Weights of a small GPT-style language model, trained from scratch on English Wikipedia.
Size: 16 layers, width 256, vocabulary 8192, 44.5M parameters.
Training: a variant of Adam for these matrices, 10602 steps.
Each number is 500 + 25 x the weight over its row's rms, rounded and kept within 0 to 999. Layers, rows and columns count from 0. Numbers have three digits each. The size before them is the row's rms in percent of the matrix's.

# layer 5 MLP up, 1024x256, rms 0.11, rows 406-505, columns 64-127
100:508455489521503501460490515498483498538473483525466493512547509497521482495517503513502504497529549487546524515507574537521525497483464470482541471472487512485513482523503499534494458488482495
088:452505455481500450501435510539532511524531474512519465512514498492516501500507516490529494484505473487478515516523501527481492506495510468530537498510471535518505518510482486475518468495488502
099:510473505510478501546502502499482507491461502508496458508566512485507505523536484532489500453500546478528521463477495510517485516491494513565560526483464455500510453458520499478505507503505506
095:471472547518538476481487515499548480487517527517496463514542473499486514450510471476531521488535489494487478485508521522428524516518466497524483485547483519487512512488509520495506477525495507
095:511477540513502512487448497492468523482489484549566481475490443496491484525506535506459500517496487463504505498537509470466518482532491496495508482461497548547468473517505449478509502486472483
094:465454468484517480502450509536506519498506529494512507493488541536520470515495492503452497490532489538518487484479473529465481506524514509517509482536492507509507517516511492543490413545488519
089:491475494486497499494521504489545495474510495467457507488493480514506466513501535539521498440498508485509489529527501540532500489502477513526488515468496504516524479541486526481485466555521489
088:481480534457464535470482516485509516558521458515521505508524486459516490513478513481484501500478482533488485521505474542506513478467498518474475496496477519484484553497515508497492510523486577
102:486535482490533453494469549531526468516469482545485476486503497511474488461504488508501473519479472513519477504474557499487473492466455555528493535533510461490493496495474491538437506522486530
095:481446512503543497459483484519485531499477460491522502464504510492512510477510533494480482540529516490518468520532546507517476442534498491496511520531488525491510485517506482510495515513502499
090:491474543493432503463494500489481504497489509501486497471488510496482512525492498505537513466519503509504491477504453528507479471492485548554472517521491485458490532484464507510507499571509552
091:492496478471525507486518501524486512513498471483477483465559542531518469533527553501514531491516506519525485454506504503496452505474510569533541480502490457478502511534457493525483447537481491
116:461462506450505503475501506496537500516522528530472494489494527457514465516541530517528480473511523491518497482490480544444515483472499489523482521527514508509516534506510507518486461506490493
099:500529498488490491467532523508484465452506485496487536489486478560458466459512562513460522505491501504483494518524477471518497484516503489555476467508509477533491540534475501512495475511486499
110:472476499481449503510512517494483530503515484494515505523480476561501510539516489518502505465534473482493510497484464506476485532491484528502512478498494485526502504489529478501513466535514520
101:530531499507481483533491467531474490505531534477460493513538513504538485492498500476547494496494546477541449464540469507527468505502494476490508425506455490451505468469482478509510530540481519
098:482462492447523489485516486549512494519518488531498477502525523503496505485521497511539508516539524476486494454483504502531516521520508525570525485477449497482490503498470478480521479568476566
096:447491523520506497485516463505528474483507516497525483493482508488565518470503530512485517469522506506489474524531513509554512516439501492500529478507499501492492494501473486557479523537491509
117:482492553475513489467500518516483502490533545489486489519502536501478493508524474541496533458469535520496498489455473508482468459522493504506526524491494488506537544495513506540474444506494499
080:488488510508475505518526512465537482499511489471487517527522519534476526474497529483470526511474487494505555498534494502488468496498520478508495530536487506542442467469515503481534493512528479
109:453491548495481472506486488498474480528533537498540463495552533486526552531527544502520493499490495475500526498453496527509527550511514503574505508510502494514450529533494489511496497519506482
095:492524523519407505486516485499474535493548470487512489483525497499512500499523474492533513539517522461512494511526510495456476509512493510550506474526482508508512461548496482467521494494494539
100:427484551517524510531493548527534433489507472552498478503496492501519545513527506517529474502463496499507532517468549497513505469540516476486514494528485479531510488508530480478478506525487507
106:475472476510547461489495504544507453526485522498535452507514496525508494480512514482472494510542494521579476509517517500498467481471459518487532499500464513459507478508509462494488485493485468
094:518503512489507497471482510486528536554521528517509490476483545529477445430530489559460520501470530537534533498481494445467483522504499491513482527494515496515468517517471483524497465474462480
105:500539487551465510460481544498488508525489494520534479534507494528487522534502500493533529459496514517495538495493470504467542524521481520508535558478508477499486510521508493491468499568497499
091:447546523465491512508519489502501500536512513485479481492511443482500481542492517502541510478489513495503487487526457503509475475512460548532535534532502445517482531513516495529531494505476541
097:505494482513507499501484461541478518511552485485511513467479494465448510495509491464481486535539513490491537467473511447516480479513510507501478490507462539544498495461423480458502508518477526
096:460490531479510501489493500471512515504517489542491470502542480477520510549532500465538524532491519485516472456518491522539469472501494519510463516520461515532495493518518494533476503503490527
094:485490473527517497507484468495458496485490527490468535463538484467523476510501535496533519503508536434486523474487487496525536476507507492499516478480525532557470492532521485499510465485498488
091:469494488502467476466524520520541458529521475488481507502530527487483501499479523500499513468471501522502495505497506529545483495485460555514482489473521546491464513494529510495500504551491505
114:465509564497504470509496494510476449521497499503518509523544517539503485481531497482509560491512567531518515490462496495520476481519494539535531539531490497473448508492468505508464504471493489
100:518540487476476473506472464508491506545470522518507472488520490470496495467505504476528512447501479531516492471458487470473498519542513494474514467546471514491459491506499444525486521520464494
085:486465459490502502467493510508525493487537517483500525529520492545490506514499501492520503480528473521491488527510510497483522517486482499500533548510479492516521491512474522525496438501506504
108:511462542537465511515475521515479454524498492509519478472507458517512525494493482527529470497508469477508466502542477549496495506499487537560478536498505516516484472545453473486533486512484503
122:466529498450499494475492480494498502499475503496460499510479508517495469486512485491520478487453536487487454484525544528484487514520499505487553501508493505498523533495467496529501420494500539
106:506461474496491480478513546500467465506511498511512521495500476489510466465518513494504470519550472487504473530522531554485512491490514466544507503525436545509487484478507478490504508518502501
101:465483507535489517496477520557495452497492470492539484516468477506498514503529500509451515513541499493501516522512562497489493465505516514503499513502487509491503524485435443468520491536490498
094:501496491435497448515508462509525481501450486511483500518482506533504499524505511476487557497451480536476519483520494492488507511501491514468521557563481537514499553516503505520473485489491490
103:489485473457450511450524489548551515514475474518483503510501520522539508507509567493508526512486540535501471506510537520517508493481474505547485565483428501524537492503509516525475458523494519
111:476486524499489512491540526502511477496528503559464518505488498497492480505529471517513513520471574511541543468450509519527523491505495493530556515483509490486468487496510501535496463560496508
096:516534479525480500521556537510584461495465498540513519514483505446489477474513511547489515456530481521531470460540484533516448554470515506501520501495478523491446482557513494483506460543504501
104:504514519462528493555490497487533499526534554507496538540509509546476476537486514497466501469533516497540497496507504517518484530505504525506528478528514503519467520496483461545483490587480502
096:468504517511473482484471496535482483499486509468501498463502492487535498467552510498535495499502509503523480498527481547506492527460513495492540488476459478505514500519494499524485471539532544
096:477571525510458492465439543522498525520500538506537464520536499462506504492488495527489537533523476533509480520483472514500492485506521456502474474508447414523506493500448518509476493526476506
095:486483517462453485487517435517541511496464541497468480552538489551494477489481467545534473517514530520518480524478544531521479476506480518508516527496467494472532515483541524503501447500515513
103:493528497522442467467557487543516460491511530523503490526510506479498501482508523548492498505526517489489541476451530522475489485494540519526509525522475513554497485473504509498484501513501502
097:468482554496515501519495572508533493472502429540523527491502503458544476490498491499491487558496544521497521528518530534499486482532471506464455500505478524471516504462502498493479533511499494
108:432505541457500483507517508511525465486483494479464485498482528485511506522521483515494517461500526529533517523484519517496452501448505498503499563485502462468521513570542517460504498518498481
092:511488510505473515534539477512530472493460517498475506519502471517490546516475534496479512494513533473500547492453489533503504520513502558481526464518541517491472509469513504490508523506487460
093:483505507504552473494514455530506507486487491561470471510539503505511506476532509493521519536457452507480544473496517470461492524465432533499494521534464486515503495517424471499492501491470517
116:532458510525518458511493484516518450496509533543526540500493493454460455519498461522515506505467500524488533472520509521473510539511470498506482483533488525533495536496502500474447522494500504
103:501484500506518499501532476521483488523460495510557478464456468455513513547500459521520484508519514476536471514486518525471534512545459507534481494513472469524511514517491497494502518515480516
096:486456491478462454484478470495461539526525478519497471514502496522469494500507543503544525489499528494492477495468485500485476506483509546543524502515456488459499512513513533496528501514488517
098:493499498522490513462455517493450510539503566517461475483535477549490496450506486493475466536519534492565511502477468526522497513471446530527544489489466471510454520511521478540495465494482510
079:524501514487486475480542506488473474548521505517503508525493490485493498435482510497505506518498477510550522476481493513461499501505499532515497544556497444455462509455519491538491518486521547
095:481513470509522509516501509486499506529462525470537483528521533487529514529546530481523523473532526466586533531486493515481545534527528486508495501474482493502517474489525511477505496479508505
091:505491517519501424457533503509466491531500484547521457518506527489532502527477509493487514486491517493540496500519582487477476475526472521511532537507496532557490487502528502509474473482442514
089:515492550451452484505508441487508483489530493517475517486489467470473483466493509524516517510486496488472545542545487475519480508501479508503491474501505502505518516511526450530509515467489537
055:506515509449486487520491469514487494503496522492531471508500491523524467478518515514520557471516526541521528462478506504503474526485483489558501491532482526530457520492524452532444485521467542
092:478542551427484517456477530516503543544472528505485477484583514472556457531530473522458493533531482533512522570486477507511492476494510550562523471529467495497479493476475479490513519487469447
080:491501557512492504458509486482527492519487499543563501530513503455508509470472481486482518463480537521514494497488527496493468456501435518511497504559471503511435532508508465496474498491500535
092:522515488537505477465513479560530451482458514494555526523527520509502479473484509481478524512504507499492463465465476492534439469544497478513514528516464529497504476522454459510507504514497550
111:503475534489479510498517471518488481540519509526471447503513493474468468458531527581482482479518570468549469471496520513479510487465485481486477496487532467516531521496510454536482470535486491
114:525466541501502485451551502483498508516470486496497523510499518501509457479547514525519494461530538521523495461487555483470472519520500518486523474493482471482500532493497492518497500448480514
083:523506475455496487515482488468483488496513529499509503508491535500479496476481496492459504508481494526530492492483501485507502551534438518549506531544512472462511515538499477533466496496491551
104:506490518503474490476494500510506484517482534514484493523525510471523508458528543488527465478527506475540503490462487512482491504481502501522464480527500486504494511489480432483501519479492495
091:496497524494455453478494510529496513558536516472460455493508486548514442471487492496494499452484486506509451503518489508521466499528459565502492504509522505488501555486517465509492480523498528
106:492475507522522476512484529486459455511452521516475448502539487514512474505497488500523521459496545487579534477466523523527477555486514500493496522459474536530466512517501501491488502499484541
091:498496517460490500441468496486515475514507496528479454532515565531542490507482496504496486472500511531511498524509488517481500525469530502517533467501522500521473523522526492484489505464490493
085:463550494480532465512515493503530486481475497523525527483483495449529496492495554517486499459471489520494512512512493487517486497493512484508456516505456541494469498530501475551498468514495498
114:485491467482528447494498520495486492515445482506479431493555505494545508461487505507521521491527546498517506527437570497513538495458501491498497493456491521533480511514509444511482498514487517
084:501514512519512473494466495509523542537468539523531524516564541463487503488502508468488513517483489488554552546518488492465514505486507526519528498528487492516475478487479515532457483503504503
094:475496517518498497489532449526552482501554502512514507460513540491446499439523496500485486552488507524490487520491525446502464469461473524494477508558499475514543513503452521474486536535506483
099:501524460551513433512527484524469470511498515541468523481474458514509475520493522512519496502520497485526523502465467485483515530515467513503495483537498504509480529545521482513488515523492475
098:493515511465436518503487447502532469478498505512495489552444495531489498441508555486505510475498479469518565528498480550461514552539506476485536481509485528519485533511504489519504489528494488
101:481494492518468534482532528526450463473475468491526437487513496506563517509532526529492504521494496525514483453467502479496493507495514529516501517470504494477515507476530470480504474506493485
103:442505528480445471514527469512511531486534515488491485517533511479510514506511487494479483456452504519492481522527456539529481497516489515553500507486472512482508525481498502465480524566475515
092:444527501457453497516495525472504511517478491496503489519497533454522479446548518526501517534471507495578441495484495533520498528471490510495518537506445532483452503493484454538468487520487477
099:527503502460506472518485499487475531531496515528481507473495508533480464484500476522480539464471526517583501553497453500497508517525475509472545470536518514536487463494488458526493458522482499
096:451483511471479490440492505492517497507488499519497468489528482466494507494509507466485510464476481499500472509499508548477501499488442497492543472513488504526501515489501525512476463512502487
103:471522462548509446484521512492506454490490480514459496517492489503503479458517493479494507474454503471509492468477491475511460508476461501497523487525501505502465510507492476549499489530481539
097:490497535481486515499497532531507473507535496463459487486488504531535531467495536505469545518534487497517465500502549511507465503473514530533509465552455534487505493498468461475520517475484503
097:510466529506494478500515505529516510511478469526514518489527520473505471475494523522531492501511547530524453527521514549483539495479483564543508465491501520491507499484476488464479484504480501
098:482523515470499481474511437552498469502491520487486513510505517471494449423487538481506518489514489500510524499514478511477508486492441522496567460528492509520508517494478507488504466511498480
091:481505473489496517495491476483531520505510454504506439489538519517533521461498495522516477479484465488474501490483518493516515506515507506528528491519474541505498522461494471511509522489502535
101:469476497544464473516497476483487499480525504490511548487485486497483514504490537507464506488496521514489477478535519490543499518518486483490517483519501514485435474469489483467451459483478502
103:461517494502517484510462519516522510566535503521470480524510521499500499484503465504471522445479476483540503513466501516468476527502510574492507498526536433486477523478484483494474513510500523
098:474497543508477472477509524522502477488503505488510469508507524509485508523463469513491496514504508552483500480463527546522510505494458507519548474496476484482515531490441508494472481545498505
105:499514500449493478522501500497488508531476522494475487515495526497470438530495542511500497479484516506519481482500490512478524485520474542497534473525476503495499517511493503568477504510479494
107:437520480458474477493488520442505529477468509460467483531481501508480485499510501542470505506496514470531484567493505522466517494530497478494561505509505485561508548505502505526512468539502504
116:459483531461489514463541433528486457518517472490465485506543503517513507508529487517489482480522535494573514474461520536485502489502485490519480523475514487508520463468499495531516469532509498
093:502480489515473520466514510514485522535493511494511503504539529513450454483470543510479470463502554491504483492517488485516528472485468566532544460510490545486474543482499442477507486514476497
104:504459552481501469525499491480537484506493535469512520491505505481519492497487500508541504499554506517525523503513504479541476541454480543560503512477524482507545541499495500493503483484492519
090:461501491482481529494525478503484485526469483476480514506515470520493479496494513511459479514488498523511460513530471520498487511485472477508508525490494503550488532531493487523492508539502534
084:475443522492494491501483479470529476500494525513469517501479502500489512534489503474512509501464556511526496498470544567488505509514459475514511445505484480508425552503519506496517493516504579
106:498480490440514521482531497505522528502475500502455460526518516468488469502554488511528521493447493513522527494461478494476509480512501494513487527529502489532518490509523482526495449501472491
108:468510546512517494482478513516457521551471512493490503517542502552480477512506516523517534462509525528542502525502540494513490539482515509514493488498517515465492506524494502491535539504494519
098:495471572520477501463489487469510509504501523495548510504516544526484516511525503518515514493503473491483458486509522475528479483498441540505467495493460481521506498512472504487470493551506550
101:494536499529502479512513485522445521539489514587536495540510486451506474472507518513510519482509480533479494533542500488534499536541513512541459528530520524494492469520479459533478520469491575